Each number is 128 + 24 x the weight over the matrix's rms, rounded and kept within 0 to 255. Layers, rows and columns count from 0.

# layer 9 attention output, 256x256, rms 0.253, rows 0-104, columns 128-191
[[119 116 147 103 133 152 155 129  98 137 156  86 123 137 133 161 125 160 145 118  88 139 142  50  86 151 163 140 144 139 174  48 177 132  81 158 168 112 114 127 149 100 131 138 121  96  98 175 146 157 167 127 105 180 142 111 125 141 100 174 133 121  95 131]
 [121 135 137 137 133  85 146 118 137 153 148 124  84 143  77 143 147 115 107 166  76  94 133 160 117 179 175 161 101 137 141 102  85 144 138 143 142 172 125 140 140 141 134 109 175 166 178 143 124 136 143 165 172 148 112 166 112 176 103 111 166 134 111 140]
 [165 133 144  95 142 119 133 119 135  66 150  73 133 112 126 129 140 133 147 133 131 145 137 102  64 144 133  96 136 109 136 133 166 127 139  85 106 150 132 136 105 109 152 100  95 119 116 116 146 112 143 154 131 120 159 150 170 117 122 118 130 109 137 132]
 [ 84 128  89 126 103 134 143 174 142 118 140 176 127 181 119 114 104 125 104 113 127 156 142 117 193 150 101  99 148 138 159 107  86 178 135 126 124 180 140 184 142 151 155 154 125 115 182 106 127 121 112  99 157  70  90 138  67 156 150 190 132 154  85 175]
 [122 128  97  98 191 171 121 157 175 123 113 104  79 100 105 151 169 133 109 113 110 141 117  73  61 114 104 112 128 147 122 172 136 122  85 104  90 139 103 126 140 159 192  77 137 143 172 132 198  84 107 122 129 146 134 155 135 144 128 123 151 142 200 139]
 [110 179  91 105 119 141 153 143 148 140 145 123 124 136  74 140 107 141 110 142 146 124  97 120 163  98 149 146 144 131 115 129 122 110 150 169 147  91 135 114 118 111  91  81 116 153 125 131  68 132 172 124 138  89 142 143  95  80 157 112 138 154 122 191]
 [ 98 159 177 127 145 156 115 107  97 121 129 143  98 101 108 159 114 185  89 180 154 177 123 110 138 102 128 132 155 101 109 171  66 159  93  88 114  77 111 119 125 149 128 138 128  79 120 160 127  99  90 180 113 120 166 105 173 132 119 111 137 180 163 127]
 [125 122 152 122  96  69 139 144 115 121 131  81  91 146 171 118  87 100 132 147 131 149 148 127 107 184 127 109 138  76 190 113 154 168 166 207  89 137 132 161 110 126 162 187 150 116 152  96 138 121  87 130 137 107 150 158 146 106 111 125 128 151 120 130]
 [153 145  96 100  90 123 129 106 104 148 114 112 158  90 137 127 117 113 180  99  72 136  93 108 163 172 129 114 140 154 189 122 127 159 128 157 168 127 114 157 131 130 134 157 131  79  76 156 117 118 144 170 190 104 154 123 128 168  80 124 140 158 136  76]
 [143 159 117 112 121 111 151  94 147 126 131 134  88 125 164  88 164 154 177 113  93 141 122 170 120 117 139  82 178 136 117 142  97 133 114 168 122  94 158 118 121  97 117  99 138  81  92 130 108 151 149 171 107 127 129 123 121 127 125  92 116 123 178  71]
 [167 125 121 161 138 146 194 166 163 151 138 113 120 128 154 108  93 131 130 102 129 158 148 145  86 114 102 146 154 170 183 106  94 123 108 142 165 145 145 124 149 181  90 118 136 103 169 179 111 172  80 110  98 128 130  93 136  90 166  58 129 139 159 108]
 [129 104 146  97 132 117 156 109 101  87 145 139 160 123 163 104 114 112  80  87 162 142 133 157 132 133  81 112 175 129 154  99  90 131 117 125 106 122 138 152 146 142 133 160 103 153 165 101 102 127 136 141 118  75 119 113 144 139  94 100 148 103 129 164]
 [ 72 180 145 141 132 108 105 152 113  70 124 114 132 162 140  93 108  99 133 149 180 121  83 115 110  97  97 166 157 128 106 119  44 167  76 128 109 133 112 119 195 126 138 120 151 155 135  96 160 104 120  95 146 151  88 148 120 170 128 124 113  97 107 103]
 [130 127 187 178 131 147  80 110 106 167 119 125 120 115 141 131 165 124 135 170  96 105 102 107 102 165 126 116 135 118 106 171 167 101 120 109 163 160 125 142  92 144 133 134 106 139 129 124 113 124 163 180 100 128 170 102  92 124  79 119 119 132 125 127]
 [127 106 192 106 132  99 125 156 129 136 136 133 150 160 165 140 143 152 163 142 135 135 115 154 104 138 112 142 148  35 108 100 148 132 134 148 120 113 137  97 173 141 135 118 143  89 102  83 124  69 113 138 179 149 139 123 111  55 103 159 104 158 158 187]
 [161 186 110 117 110 123 119  83 142 128 158 137 111 115 145 114 131 141 110 136 112 126 105 155 111 154 112 146 173 159 124  81 148 139 122 150 118 131 101 137 210 142 164 149 121 199 123 149 155  90 108  59 142 143 127 144 142 123 117 129  90 131 118  90]
 [111 160 203 114 155 170 120  94 134 126 140 127 112 160 134 132 137 116 104 164 113 172 145 130 150  54 126 151 112 145 185 147 184 167 158  94  61 104 129  85 147 165  95 155 163 140 122 135 139 107 142 124 146 117 123 114  97 144 176 149 154  86 139 123]
 [114  96 141 107 144 126 128 131 173 130 115 172  79 132 114 115  90 136 172 123 152 143 141 111 133 144 111 118 119 130 139 146  80 104 119 115 133 133 107 140 119 117 131 108 175 169  84 130 122 155 100 161 142 133 119 126 156 143 127 134 145  87 106 111]
 [134 119 140 121 146 155 205 139 152 108 181 133 135 122  98 120 138  93 102 162 114  97 123 107 109 105 130 116 118 115 123 162 108 175 106 130 103 103 112 128 150 110  93 135 132 130 125 162 110  94  91 149 128 120 120 171 101 117 134 114  96 135  97  82]
 [149 172 126 153 120 114 124 124 144  85 110 139 137 135  94 139 145 166 108 140  92 131  91 143 125 108 162 153 109 108 146 141 187 110 129 107  86 129 136 141 126  58 113 166 122 101 125 158 159  99 122 137 117 104 128  82  53 146 102 118 145 163 117 165]
 [163 151 106 113 132 110 136 101  94 111 148 163 113 147 128 120 137 113 127 130  86 110 155 126 126 108 125 120  99 149 142 189 140 122 122 132 170 191  84 120 129 168  71 119 141 149 180  70 106  93  87 128 132 141 139 148 134 125 114  90 102 113 130 110]
 [165  87 124 108 148 179 145  98 168 130 151 134  93 135  90 120 113 133 143  93 126 118  91 163  91  80 126 142  84  82 109 119 110 125 157 125 138 124 140 116 109 126 130  97 141 160 139 175 155 146 172 100 118 136  50 139 130 123 117 106 101 129 140 176]
 [ 86  71 147 151  99  82 142 126 122 137 115  45  98 122 133  83 127 143  90 200 161 108 118  63 162 120 111 134 129 149 160 101  75 103 130 161 131 155 141 124 165  93 158 162 123 119 146 172 148 139 116 106 146 147 184 159 133  98 126 133 116 161  71 122]
 [139 153 107 109 109 139 159 139 158 135 124 140 111 131  88 123 150 104  99 140 143 158 128  61 139 130 146 143 140 114 136 146  93 143 129 140 104 132 152 159  90 147 115 133 117 159 119 113 100 125 125 158  79  94 110 151 156 135 152 108 146 140 134 156]
 [ 87 176  98 160 155 102 108 106 152 136 124 130  97 108 130 106 114 111 162  99 171 158 163 143 169 132  88 122  98 170  89 111  94 123  99 109 102 116 110 124 130  97  87 120 130 135 174 138 119 113 139 165 127 124  82 110 131 174 110 136  89 125 122 126]
 [ 89 113 149 128 120  93 129 125 119 133 149 144 148  64 148 115 114 132 122 150 123  84 122 136 119 113 174  86 114  88 131 163 133 148 120 113  90  71 143 101 116  85 135 117 152  55 162 143 112 149 149  75 120 116 144 141 106  92 130 105 132 143 113 161]
 [110 143 106 139  80  81 145 160 134 104 119 137 116 105 166 116 161 107  92  82 139 162 140 137 125 127 130 116 129 139 109 131 108 168 118 143 167 141 105 147 154 102 167 173 119 113 132 153  99 114 123  79 164 129 122 156 129 127  76  88 132  99 147 108]
 [145 146 130 144 122 114  86 115  91 129 159 123 134 134 136 144 116 125 113 108 106 143 145 119 139 125 115 126 101 123 138 133 115 151 164 114 102 118 127 123 138  97 202 151 126  86 116 115  68 128 110 153 189 180 116 134 141 136 134 161 163 130 132 111]
 [129 198 125 140  97 111 128 104 151 145 151 141 136 145 152 173 158 121 152 100 111 122 119 128 122 101  93 154 130 111 161 146 143 142 134  98 168 133 148 119 121 121 128 115 136 145 163 102 145 160 162  68 119 126  99 137 138 151 106 106 158 151 139 128]
 [115  86 169 137 128 135 157 104 113  74 112 105 111 109  72 153 155 115 124 163 123 171 128 147 158 126  87 133 141  69 143  91 114 122 128 172 160 114 145 155 107 132 142 138 110 115 203 108 126 144 107 132 110 104 166 186 110 113 183  97 145 139 145 131]
 [138 149 129 167 119  96 143 136 100 115 177 130 121 147 145 195 127 128 142 134 148 184 114 111 154 104 112 106 137 122  57 134 134 121 164 147 174 144  92 135 136 154 132 112 119 163 128 103 180 161 137 172  85 128 146  82  76 151 134 136 142 131 130 125]
 [147 153  98 126 125 124  87 138 135 132 102 130  63  97 132 107 108 164 133 151 152 150 123 144 140 112 129 189 114  99 113 159  96 117 170 123 106 138 103 144 109 143 136 190 104 134 158  87  80 132 102 114 149  85 141 163  76 143 100 126 111  93 121 118]
 [ 70 184  51  98 153  68 133 132  98 126 164 117 139  77  84  93 114  86 105 110 154 132  89  81 122 124 149 129 113 182 204 213 123 157 148 143 128 115 147 138 137 129 132 124  78 188 164 141 212 128 172 167 158 132 104 116 136 139 151 134  95 119  98 153]
 [133 118 125  99 172 141  79 163 113 108 152 109 118 130 126 121 128 125 105 137 126 107 116 105 134 132 144 165  91 102 152  91 131 116 108 118 108 153 151 153 149 128 142 123 126  86  99  97 126 134 146 175 158 153 133 174 151 109 179  88 107 105 145  85]
 [106 118 104 176 143 148 103 119 106 154 146 123 136 146 115 149 130  96 113 128 102 194 130 128 164 130 132 109  92 110 148  87  91 187 114 111 160 101 149 165 113  97 155 156 127 141  96 103 146 129 154 117 190 129 162 135 148 169 109 155  52 172 102 131]
 [161 129 126 129 112  78 128 172 105 141 125 122 109 131 158 121 115  84 120 103 104 108 125 106 135 127 167 119 133 139 122 119 136 113 131 103 122 103 127 155 125  56 109  84 139 125 165  94 178 143 120 144 136 158  79 138 108 103 167 141 167  92 125  79]
 [115 129 125 133 120 156 172 114 135 141 165 148 128 105 118 137 181 101 126  84 103 145  75 115 149 117 160 142 113 145 155 103 102 109 124 101 147 124 118 112 114 126 122 123 126 108 137 161 140 158 160 123 131 128  69 152 142 111 151 142  83 117 143 131]
 [115 133 150 134 190 136  66 106 106 123 141 149 116 152 113 144 138 140 104 109 146 126  92 152 171 136 158 119 156 144 106 182 135 150 136 154 164 146 135 169 168  87 113 122 138 126 130 137 148  91  75  85  67  79 198 189 141 130 135 129 128 104 160 127]
 [183 151 117 129 138 103 130  78 144  93 132 172 149 173  90  98 118 114  87 110 154 157 135 121  68  99 133 131 136 179  91 138 158 139 151 131 118  99 113 125 144 134 130 135 150 101 106 133 132 127 161  87 106 110 152 116 131 114 147 135 171 127 150 160]
 [197 128 142  86 119 152 187 146  76 131 120 153 129 143 112 150 105 119 126 148 121 164 109 112 122 137 159 110 139 156 116  96  79 108 132 142 128 114 126  85 151  94 134 130  87 134  97 152 140 122 137 152 128 140 147 113 152 132 100 129 116 151 132 116]
 [152 108 118 170 155 185 140 146 127 113 121 138  94 114 119 127 119  64 132  86 111 171 141 155 115 160 122  92 163 130 127 159 160 139 160 149 124 130  89  91 127  82 103  71 149 112 128 124 134 142 127 110 132 141 143 114 127 124 133 127 124 154 142 124]
 [178 156 137 100  95  77  94 110  76 167 121  79 110 117 131 107 132 133 155 138  88 112 116 132 126 123 120 102 101 121 130 179 142 130 109 157 118 128 143 118 138 125 156 109 150 136 120 149 120 122 198 146 212 134 124  85 149 107 143 119  87 142 150 174]
 [115 139 148 125 104 143  47 126 187 107  86 147 118 120 161 171 121  94 174 106 113 118 136  81 132 125  81 155 139 108 145 103 125 132 138 122 138 100 144 121 133 147 104 121 102 137 139  93 107  93 193 127 154  89 148 114 120 121 142 172 131 173  78 127]
 [102 136  68 139 100 137 162 174 109 191 152 109 102 171 124 146  85 136 143 135 129 141 142 130 126 105 117  86 109 135 132  95 111 177 133 167 139 138 125 112 133 124 100  98 119 118 116 128  83 138 116 149 137 121 148 181 146 120 108  94 151  92 160  90]
 [101 119 131 118 149 118 115  66 124 150 129 158 126 171 147 170 144  84  66 110 118 119  99 136 109 150 117 133 167 155 102 155 126 107 129 107  82  67 163 139 173 116  74 140 155 119 139 152 137 136 121 151 143  94 146 133  89 126 147 105 105 150 146 150]
 [144 105 116  93  98 149 119  89 143 132  67 164 115 137 138 136 105 170  79 140 124 115  88 157 121  88 152 115 101 123  76 134 129  85  99 145 115 102 120 138  94 130 159 131 135 133 143 116 211 107 142 101 168 131  94  67 110  97  95 129 115 126 140  39]
 [ 94 159 131 153 134 136 135 125 147 171 180  91 135 145 132 126  90 116 146 100 125 129  91 128 135 123 167 127 106 105 144 112 161 136 116 107 122 165 141  83 145 170 131 131  56 155 133 165 138 155 164 128 125 164 126 130 143  97 150 123 107 140 187  81]
 [183 167 120 143  92 162 174 127  35 165 129 158  96 109 127 137 121 118  92  82 156 144 150 130 139  91 125  93 109 135 118 163 127 103 110 130 118 137  99 128 135 155 119  95 180 129 119  67 163 166  80 122  94  95 114 134 131  97  91 105 144 109 115  75]
 [129 130 131 117 167 132 151 117 140 129 135 146 126  49  99 110 145  69 125 106  84 126 132 165 173 149 122 141 169  99 123 104 102 142 121 113 161 120 131 141  89 122 105 140 158 163 126 133 151 127 138 138 135 134 148 151 115 169 126 124 172 170 138 114]
 [117  61  99 122 106  46 177 164  71 126  84 111 134 119  78 143  82 133 175 138 142 122 138  63 128 193 181 161 150 132 121 149 114 146 133  74 114 141 184 130 170 126 106 118 113 124 121 110 105 146 146 135 108 126 161 127 101 137 151 123 107 118 110 124]
 [131 135  79 140  99 147 105 183  87  93  64 126 115  74 157 144 114 136 160 125 122 138 109 150 111 164 121 118 106  84 138 129 167 152  94 162  93  92  76 156 133  97 104 139 124 168  94 143 163 119 144 134  61 129 167 141  85 116 186 128 148 103 136 159]
 [ 84 174 118 154 125 124 160 120 122 137 119  89 148 150 127 146 148  99  93 114  99  95 155  76 101 126  71 138 159 179 147 131 138 132 107  94 165 146 105 135 147 104 136 104 112  83 165  56 119 139 140  81 157 113 200 110 163 153 123 141 153 132 151  85]
 [ 95 113 107  98 100 112  93 129 165 152 165 172  81 149  74 114 110 132  83 100 161 134 126 103 125 122 108 123 122 111 139 134 135 140 120 142 101  88 127  95 130 163 183 127 114 136 123 143 150 146 168 119  77  96 118 144  84 114  84 136 122 133 122 124]
 [159 151 103 169 110 133 122  90 133 112 127  98 124 159 143 144 114 108 152 129 141  84 134 111 130 155 130 144 181  83 183 166 116  78 132  69 127 113 111 149 140 144 113  83 137 117 114 130  95 115  91 118 116 127 152 155 102 157 152 144 122 114 111 197]
 [133  81 126 180 205 136 149 126  61 120 133  96 102 198 172 155 160 217 134  90 141 145 166 113 154 135 174 136 132 173 105 144 158 127 187 132  88  91 113 151 108 170 155  87 141 155 133 184  71 151  99  81 131 129 163 115 104 153  85 132 123 115 108 144]
 [171 151 129 123 170 132  89 154 115 145 141 118 122 144 139 163 158 161 163 117 140 120 108  91 104 123 106 126 139 161 139 104 121 133 110 119 115 140 119 102 123 165 103 143 154 148 124 138  92 177 139 130 122 120 117 106 107  93  77 156 125 132 147  91]
 [122 151 122  68 136  71 153 116 121 115 138 111 129  87 105 123 119 115 121 161 161  88 128 135 127 111  85 110 160 135 155 122 133  50 145  90 178 113  85 134 154 171 141 148  92 117 200 142 123 175 153 118 122 108 112 121 115 102 112 131 146 124 104 119]
 [161 140 128 139 131  77 164 110 181 186 166 132 116 182  73  79  71 123 136 107 128 114 118 128 169  75 180 143 150 116 109 137 198 158 115  96 155  82 104  88 178 137 139 121 118 129 143  95 137 100 133 143 130 113 140 135 130 143 131 127 104 101 114 147]
 [159 126  86 143 128  93 179 132  84 154  71 148 150 133 145 135 170 127 103 119 121 109 117 182 117 140 154 155 139 138 106 152 150 162  97 160 153 133 178 114 148 122 166 116 204 146 119 131 124 100 157 104 146 223 149 109 158 100 117 145 122 138  99 114]
 [102  96  85 141 107  98 106 189 183 112 134 151 120 175 168 159 120 116 131 124 136 126 164 124 166 167 128 133  95 117 146 168 135  99 131 113 101 172 131 143 165 135 142 170 180 117 144 159 122 110 138  99  97 131 111 105 160 165 133 153  98 153 122 139]
 [124 124  59 129 110 161 124 129 126 162 116 157 118  89 110 124 155 116 103 139 145 131 135 108 151 137 137 135 138  89 129 141 147  99 112 135 142  96 172 134 186 135 122 153  89 143 118 108 103 119  55 151  77 172  95 126 111 150 100 133 142 156 110 158]
 [148 103 134 146  92 110 149 144 126 117 122 169  90 139 146  84 105 165 176 152 165 144 137  89 146 117 155 131  87 156 124 145 140 125 168 162 119 163 107 187 159 116 105 132  13 105 120 144 172 113 125 128 118 170  94 124 117 126  77 124 115 164 159 117]
 [119 146 117 141 143 171 102 156 161 110 118 136 148 129 139 154 139  97 179 187 107  88  85 199 105 119  81  81 131 108  79 133 167 109  64 128 162 122 170 101 157 169 136 171 134 129 101 104 121 174 128 131 125 108  93 129 142 124 191 135  98 143 157 178]
 [136 138 127 123  41 158 136 133 127 147 134  74 126 132 113  97 113 157  97 155 116 118 145 175  94 118 137 122 129 118 156  99 117 142 169  98  96 179 138 160 121  96 148 131 153 134 144 162  75 157 102 142 102  99 168 163 133 137 100 144 121 142 127 171]
 [ 91  94  94 103 172 146 130 224 125 123 147 130  71 133 105  99 122  81 167 161 171 107 117  98 207  78 132 126 139 161 138  63 108 119 158 108  67 107 164 165 113 101 140 119 149 137 162 172  80 105  90 111 109  65 180 111 126 143 132 126 176 109 129 116]
 [132 146 117 131 107 159 145 109  94 139  60 157 167 101 127 138 114 109 103 160 129 213 161 109 106  92 136 122 118 111 151 129  99 121 118 162 121 160 118 165 115 173  57 123 116 188 156  94  78 123 123 135 149 102 143 155 107 121 115 144 106 146 181 197]
 [159 105 164 103 146 124 117  98 132 141 138 140 151 106 103 111 118 144 144 123 140 102 142 164 164 162 114 124 149 121 108 154 112 157 130  99 121 130  85  98 120  82 142 129 110  92 155 116  87 104  99  87 146  82 126  85 146  90 108 127 119 104 137 109]
 [142 103  94  72 155 126  82 144 143  92 121 103 120 170  81 133  79  71 139 156 140 143 141 115  87 164 128 123 122 157 117 122 104 117 191 110 118 119 157 117 153 156 102 146  88 153 113 123 182 176 126 108 132 141 126 149  95 188 124 116 151 109 124 173]
 [143 156  95 144 112 136 130  93 115  99 140 128 130 126 133 149 164 161 166 118 149 124 132 130 135 153 101 190 166  97  77 114 109 140 170 135 112 181 138 114 128  96 115 160 184 110 153 166 155 103 141 133 125 145 114 168 140 125 127 107 161 163 150 126]
 [ 99 111 147  96 112 148 121 126 142 152 160 128 122 100 161 122 128 137  79 130 139 125 117  74 138 142 136 114  95 131 155 134 117 161 114 138 140  97 104 127 164  77 106 151 143 186 135 101 129 124  90 119 150  75 124 149 115 110 179 118 121 146 158 126]
 [152 114 110 127 123 140 104 120  97 125 130 115 140 133 164 126  99 196 133 126 104 186  99 100 137 121  85 153 130 160 145 110 163 152 112 182 154  98 102 126 109 140  85 123  95 169  78 103 116  93 137 145  99 115 116 153 119 120 161 149  65 176 141 118]
 [162 119 165 137 103 130 186 136 131 129 123 135  93 126 153  95 107  88 183 171 181 135  77  74 130 138 123 122 133 107 122 120 133 126 112 146 118 154 109 155 114 123 148  63 141 105 113 153 143 146 156 122 137 167 122 138 151 147 114 146 116 111 110 129]
 [142 126 116 138 176 117 177 101 153 138 107 134 146 139 127  91 143 146 125 111 137 151  58 114 171 148 149  85 111  51 116 142 139 130 102  89 136 164  86 171 135  55 105 141 124 148  92 143 136 121 127 111 145 158  96 148 118  82 143  99 156  58 114 134]
 [138  81  88 175 151 125 113 140 154 114  99 134 118 134 101 146 131 127 114 172 136 132 156 171 141  88  60  79 126 131  97 108 136 160 166 119  95 159 132 153 166  99 157  90  88 111 157  64 125 123 158 103 129 150 120 125 133  98 117  88 172 151 100 134]
 [161 108 162 102 158 178 120 137 135 112 164 135 151 147 164 169  94 114 149 165 112 149 123  95 139 159 172  91 123 118  63  89 154 168 130 141 142 101 102 114 145 159 156 148 113 108 142 170 132 112 148  93 135 124 147 113 127 115 126 127 116 129 126 140]
 [116 155 142 154  86 117 160 114 164 106  95 163 177 125 141 178  97 194 120 146  92 125 185 124 136  58 108 165  80 105 111 105 125 112 131 117  85 102 104 108  65 125 101 142 100 108 135 156 126 101 133 101 118 169  93 124 160 134 100  80 143 149 125 158]
 [113 138  99 161 167  97 128 108 156 121 109 121 153 143 129 159 116 166 141 126 119 163 129 145 111 141 102 139 137  85 151 177 125 120 122 105 149 131 143 147 126 125 130 108  75 143 105 140 133 146 179 114 138  94 114  81 183 133 178  83 146 123 168 117]
 [172 140 120 121 119  99  81 152 138 149 118 148  82 119 155 133 106 168 135 122  61 108 157 132  62  81 150 132 153 141 100 148 107 106 174 136  89 127 115 114 150 119 187 176 165 173 148 101 116 132 148 154 102 123 108 131  92 123 145  74 158  98 137 129]
 [128 103 130 158  81 120  92 135  82 160  63 102 131 131  86 107 192 115 114 165 194 120 126 112 119 158 179  92 183 114 145 132 114 135 172 201 122 132  74 150 131 110 149 109 132 132 129 142 142 136 105 190 137  93 102 194 130 133 117 147 124 142  63 120]
 [127 161 140 171 168  85 146 125 191 120 139 106 143 122 138 159 138  91  92  91 108  95 105  80 147 138 148 121 122 138 207 145 117 114 118 110 104 194 179 131 170  93 114 109  84 135  88 108 141 113 163 164 115  82 129 143 158 116  96 113  97 101 150 140]
 [112 149 186 183 175  60 120  87 137 130  77 141 151 141 112  70  86 203  54 146  92  65 136 115 112 138 107 154 184 146 109 116 124 127 105 146 161 166 146  85  85 143 133 125 130 105 112 124  91 155 135 184 144 131  95 123  81 128 110 140 126 109 177 125]
 [142 102 139 131 122 159  68 109 154 102 135  96 166 155 118 119 117 141  97 157 102 129 146 157 141 194 118 140 117 182  57 125 136 136 119 134 133 108 130 146 107 179 112  90  96 134 176 135 152 181 147  94 157 129 101 135  86 106  88 100 119 134 126 173]
 [135 128 153 125 100 137 151 167 168 126  87  88 137 102 115  78 115 131  91 105 107 117 109  81  83  61 142 134 134 141 126 146  70 123 142 160 145 137  75 125 169 157 150 148 124 124 140 129 104 126 156  91  99 169 134 126 147  76 163 155 121 103 199  98]
 [ 70 157 154 107 164 112 147 129 118 178 188 175 157 143 180  89 136  46  87  95  75 130 153 125 126 130  54 115 131 105 125 121  98  90 129 117 103 126 166 136 118 111 176 119 127 188 144 152 103 139 131  88  49 112 112 135  97 193 121 135 131 121 157  81]
 [168 117 121 171 141 110 169 137 168 166 135 137 124  90 116 103 106 131 131 127  90 123 175 103  98 117 123 125 102 130 166 129  94  96 163 146 171 115  88 146 133 121  87 173 100 115 131 139 114  47 166 113 127 138 159 139 136 134 150 179 100 161  78 132]
 [152 144  75  94 153 136 120 101 170 112 143  76 132 128 103 149 131 117 148  95 134 159 128 108  73 152 117  90 138  89  92 134  99 125  83 103 121 112 143  98 131 155 117 152  95 122 179 143 140  92 123 128 100 163 114 165 127 144 105 108 159 106 140  96]
 [ 69 103 130 133 102 165 110 122 137 129  68 102 135 108 140 110  78 145  89 149  80 103 104 128 126 125 111 177 130 143 116 120 160 128 158 153 156 116 110 106 156 169 102  80 188 118  99 148 152  77 114 141 190 123 137 137 160 109  97 119 150 103 143 140]
 [126  94 117 157 136 127 141 119 103 140 141 140 130 142 100 158 125 139 130 148 138 134 136 165 179 109 131 115 133 107 184 140 157 105 102 139  94  88 169 146 161 145 125 155 159 107 118  67 139 133 115 139 116 141  73  63 118 136 109 144 135  47 128  68]
 [ 94 197 115 151  67 137 136 107 151  82 140  97 143 105 102 110  75 171 136 110 117 140 127 137  84 134 110 124 105 132  60 147 114 114 164 132  96  74 155 131 156  83 101  99 127  93 130 170  89 122 147 123 173 126 116 135 124 128 148 115 114  99 169 114]
 [ 74 137 141 109 110 100 123 148 131 109  78 135  79 105  80 182  96 123 145 115 153 136  99 146  83 148 156 137  91 114 158 119 131 108 130 145 104 175 111 149  86 124 141 144 118 183 101 108 158 116 176  84 123  95 126 135  97  98 123 174 125 152  88 100]
 [100 146 121 114 118 135 115 142  99 141  99 124 151 124  98 132 146 150 136 102 125  70 167 145 143 166 148 100  93 132  83 101 153 161  88  91 154 116 156 113 117 148 187 143  97 137 120 141 133 130 149 147 132 133 136 120 173 123 106  98 101 107 149 111]
 [156 150 130 168 161 117 165 123 133 151 168 144 124  91  93  74 163  66  91 120 142 134 128 152 139 117 113 171 144 106 105 157 138  55 130 122 130 146 129 117 100 138  68  92 118 165  71 137  82 155 135  42 118 103  99 130 174 209 129 156 176 139 147 115]
 [126 187 104  85 135 112 163 125 123 129 119 131 145 130  75 177 120 119 142  98 132 136 167 117  99  85 100  94 104 140 111 124  66 125 131 119 117 163 156 110 121 157  99 161 120 121  82 144 162 110 136 105 137 152 114 141 139 105  89 123 208 167 127 147]
 [126 112 144 107 129 111 133  82 180 137 187 148 119 154 155 113 132 100 114 172 124  75 138 110 158 112 137 100 134 164 142 103  89 115 156  73 151 146 105 138 126 188 118 151  79 120 170 151 134  93 133 182 177 116 125  85 154 110 149 118 157 126 127 110]
 [ 54 194 114 116  87 154 126 114 131  88 157 152 165 125  70 140 119 111 117 132 169  99  93 115 121 167 150 145 156 127 159 128 114  77 139 142 119 125 128 171  89 167 125 110 124 145 115  77 106 100 146 119  82 143 183 122  42  57 143  95 114  92 136 133]
 [138 124 142 102 101 100 171 156 136 104 126 157 143 148 125 129 166 132 115 161 116 130  95 113 124 110  95  53 101 162 153 134 138 154  97 138  91 107 120 155 123 120 110 166 112 120 110  97 105 143  91 140 160 108 126 152 152 146 145  88 185 100 114 140]
 [131 144 148 161 129 153 148 119 130 148  71 149 172 129 140 107 153 123 147 131 134 142 121  97  29  85 130  99 106 146 150  89 138 141 115 121  97 112 164  89 141  67 174 119 151 162 126 137 118 147 111 166 189 153 169 109 137 128 127  81 127 139 142 144]
 [173 150 119 118 140 121 121 129 119 114 124 102 128 140 120 130  39 150 152 129 124 132  96 153 129  71 105  81 121 133 117  98 148 127 103 122 154 118 153 108 111 164 152  93 150 141 171 140 100  81  62 134 111 170 123 164 142 103 130 163 106 124 143 111]
 [126 110 114 134 154  78  67 124 104  72 108 117 116 155 123 144 128 116 121 141 134 118 137 122 149 127 127 138 118 120 175 124 141  81 112 137 129 121  62 116  57 122 120 145 129 123 164 113  94  96 108 138  96 124 110 112 182 105 104 130  90 125 116 115]
 [140 111 121 173 153 160 158 129 119 137 103  47 114 165 159 158 166 155 127  85  75 125 175 103 108 115  91 136 140 111 155 156 147 153  56 173 122 134 145 114 104 108 130 100 104 140 115 176  96 100 175 122 128 178 162 121 108  97 156 110 103 108 155 101]
 [146 146 124  98 134 126 120 134 114 105 136 106 178 166 152 132 120 146 122  93 137 164 157 150 165  99 135 107 126 115 132  76  85 109 122 152 167 137 121 115 102  92 153  87 146 142  90  91 147 138  94 144 113 125 140  53 148 113 109 149 124 125  82 148]
 [130 139 156 111 105 139 118 130 167 119 137  79  72 145 126 124 147 105 123  92 139  54  91  86 145 151 154 166 135 100  96 125 139 123 113 105  83 152 126 143  75 126  99 108 125 155 157  88 103 177 129 109 124 157 110 131 138 150 148 167 120 148 145  78]
 [105 129 152 115 140 104 100 125 111 143 138 147 136 127 181 118 127 130 133 157 136 150 123 114 112 131  66 168 102 133 167 106 135 144 138  92 114 130 126 128 109  78 122  90 135  98 116 173 101 125 184 128 117  95 129 115  95 103 133 113  71 110 161  64]
 [ 64 158 116 134 175 110 114 132 144  94 119 106 137  97 113 132 156 110 116 138 199 137 165 152 155 135 126 189 110 158 147 119 111 138 132 106 123 104 150 114 148 110 104 113 133  89 107 156 141 157 159 136 141 160  77 135 138 135 175 132 123  96 153 123]
 [125 130 128 100 147 175 115 162 149 107 162 109 130 104  96 141 111 130 155  76  53 161 116 117 144 151 128 126 192 125 102 162 133  65 192 118 121  97 147 113 114 129 109 164  98  83  92 148 113 106 144 103 143 110 161 117 120  98 157  38 148  91  72  86]]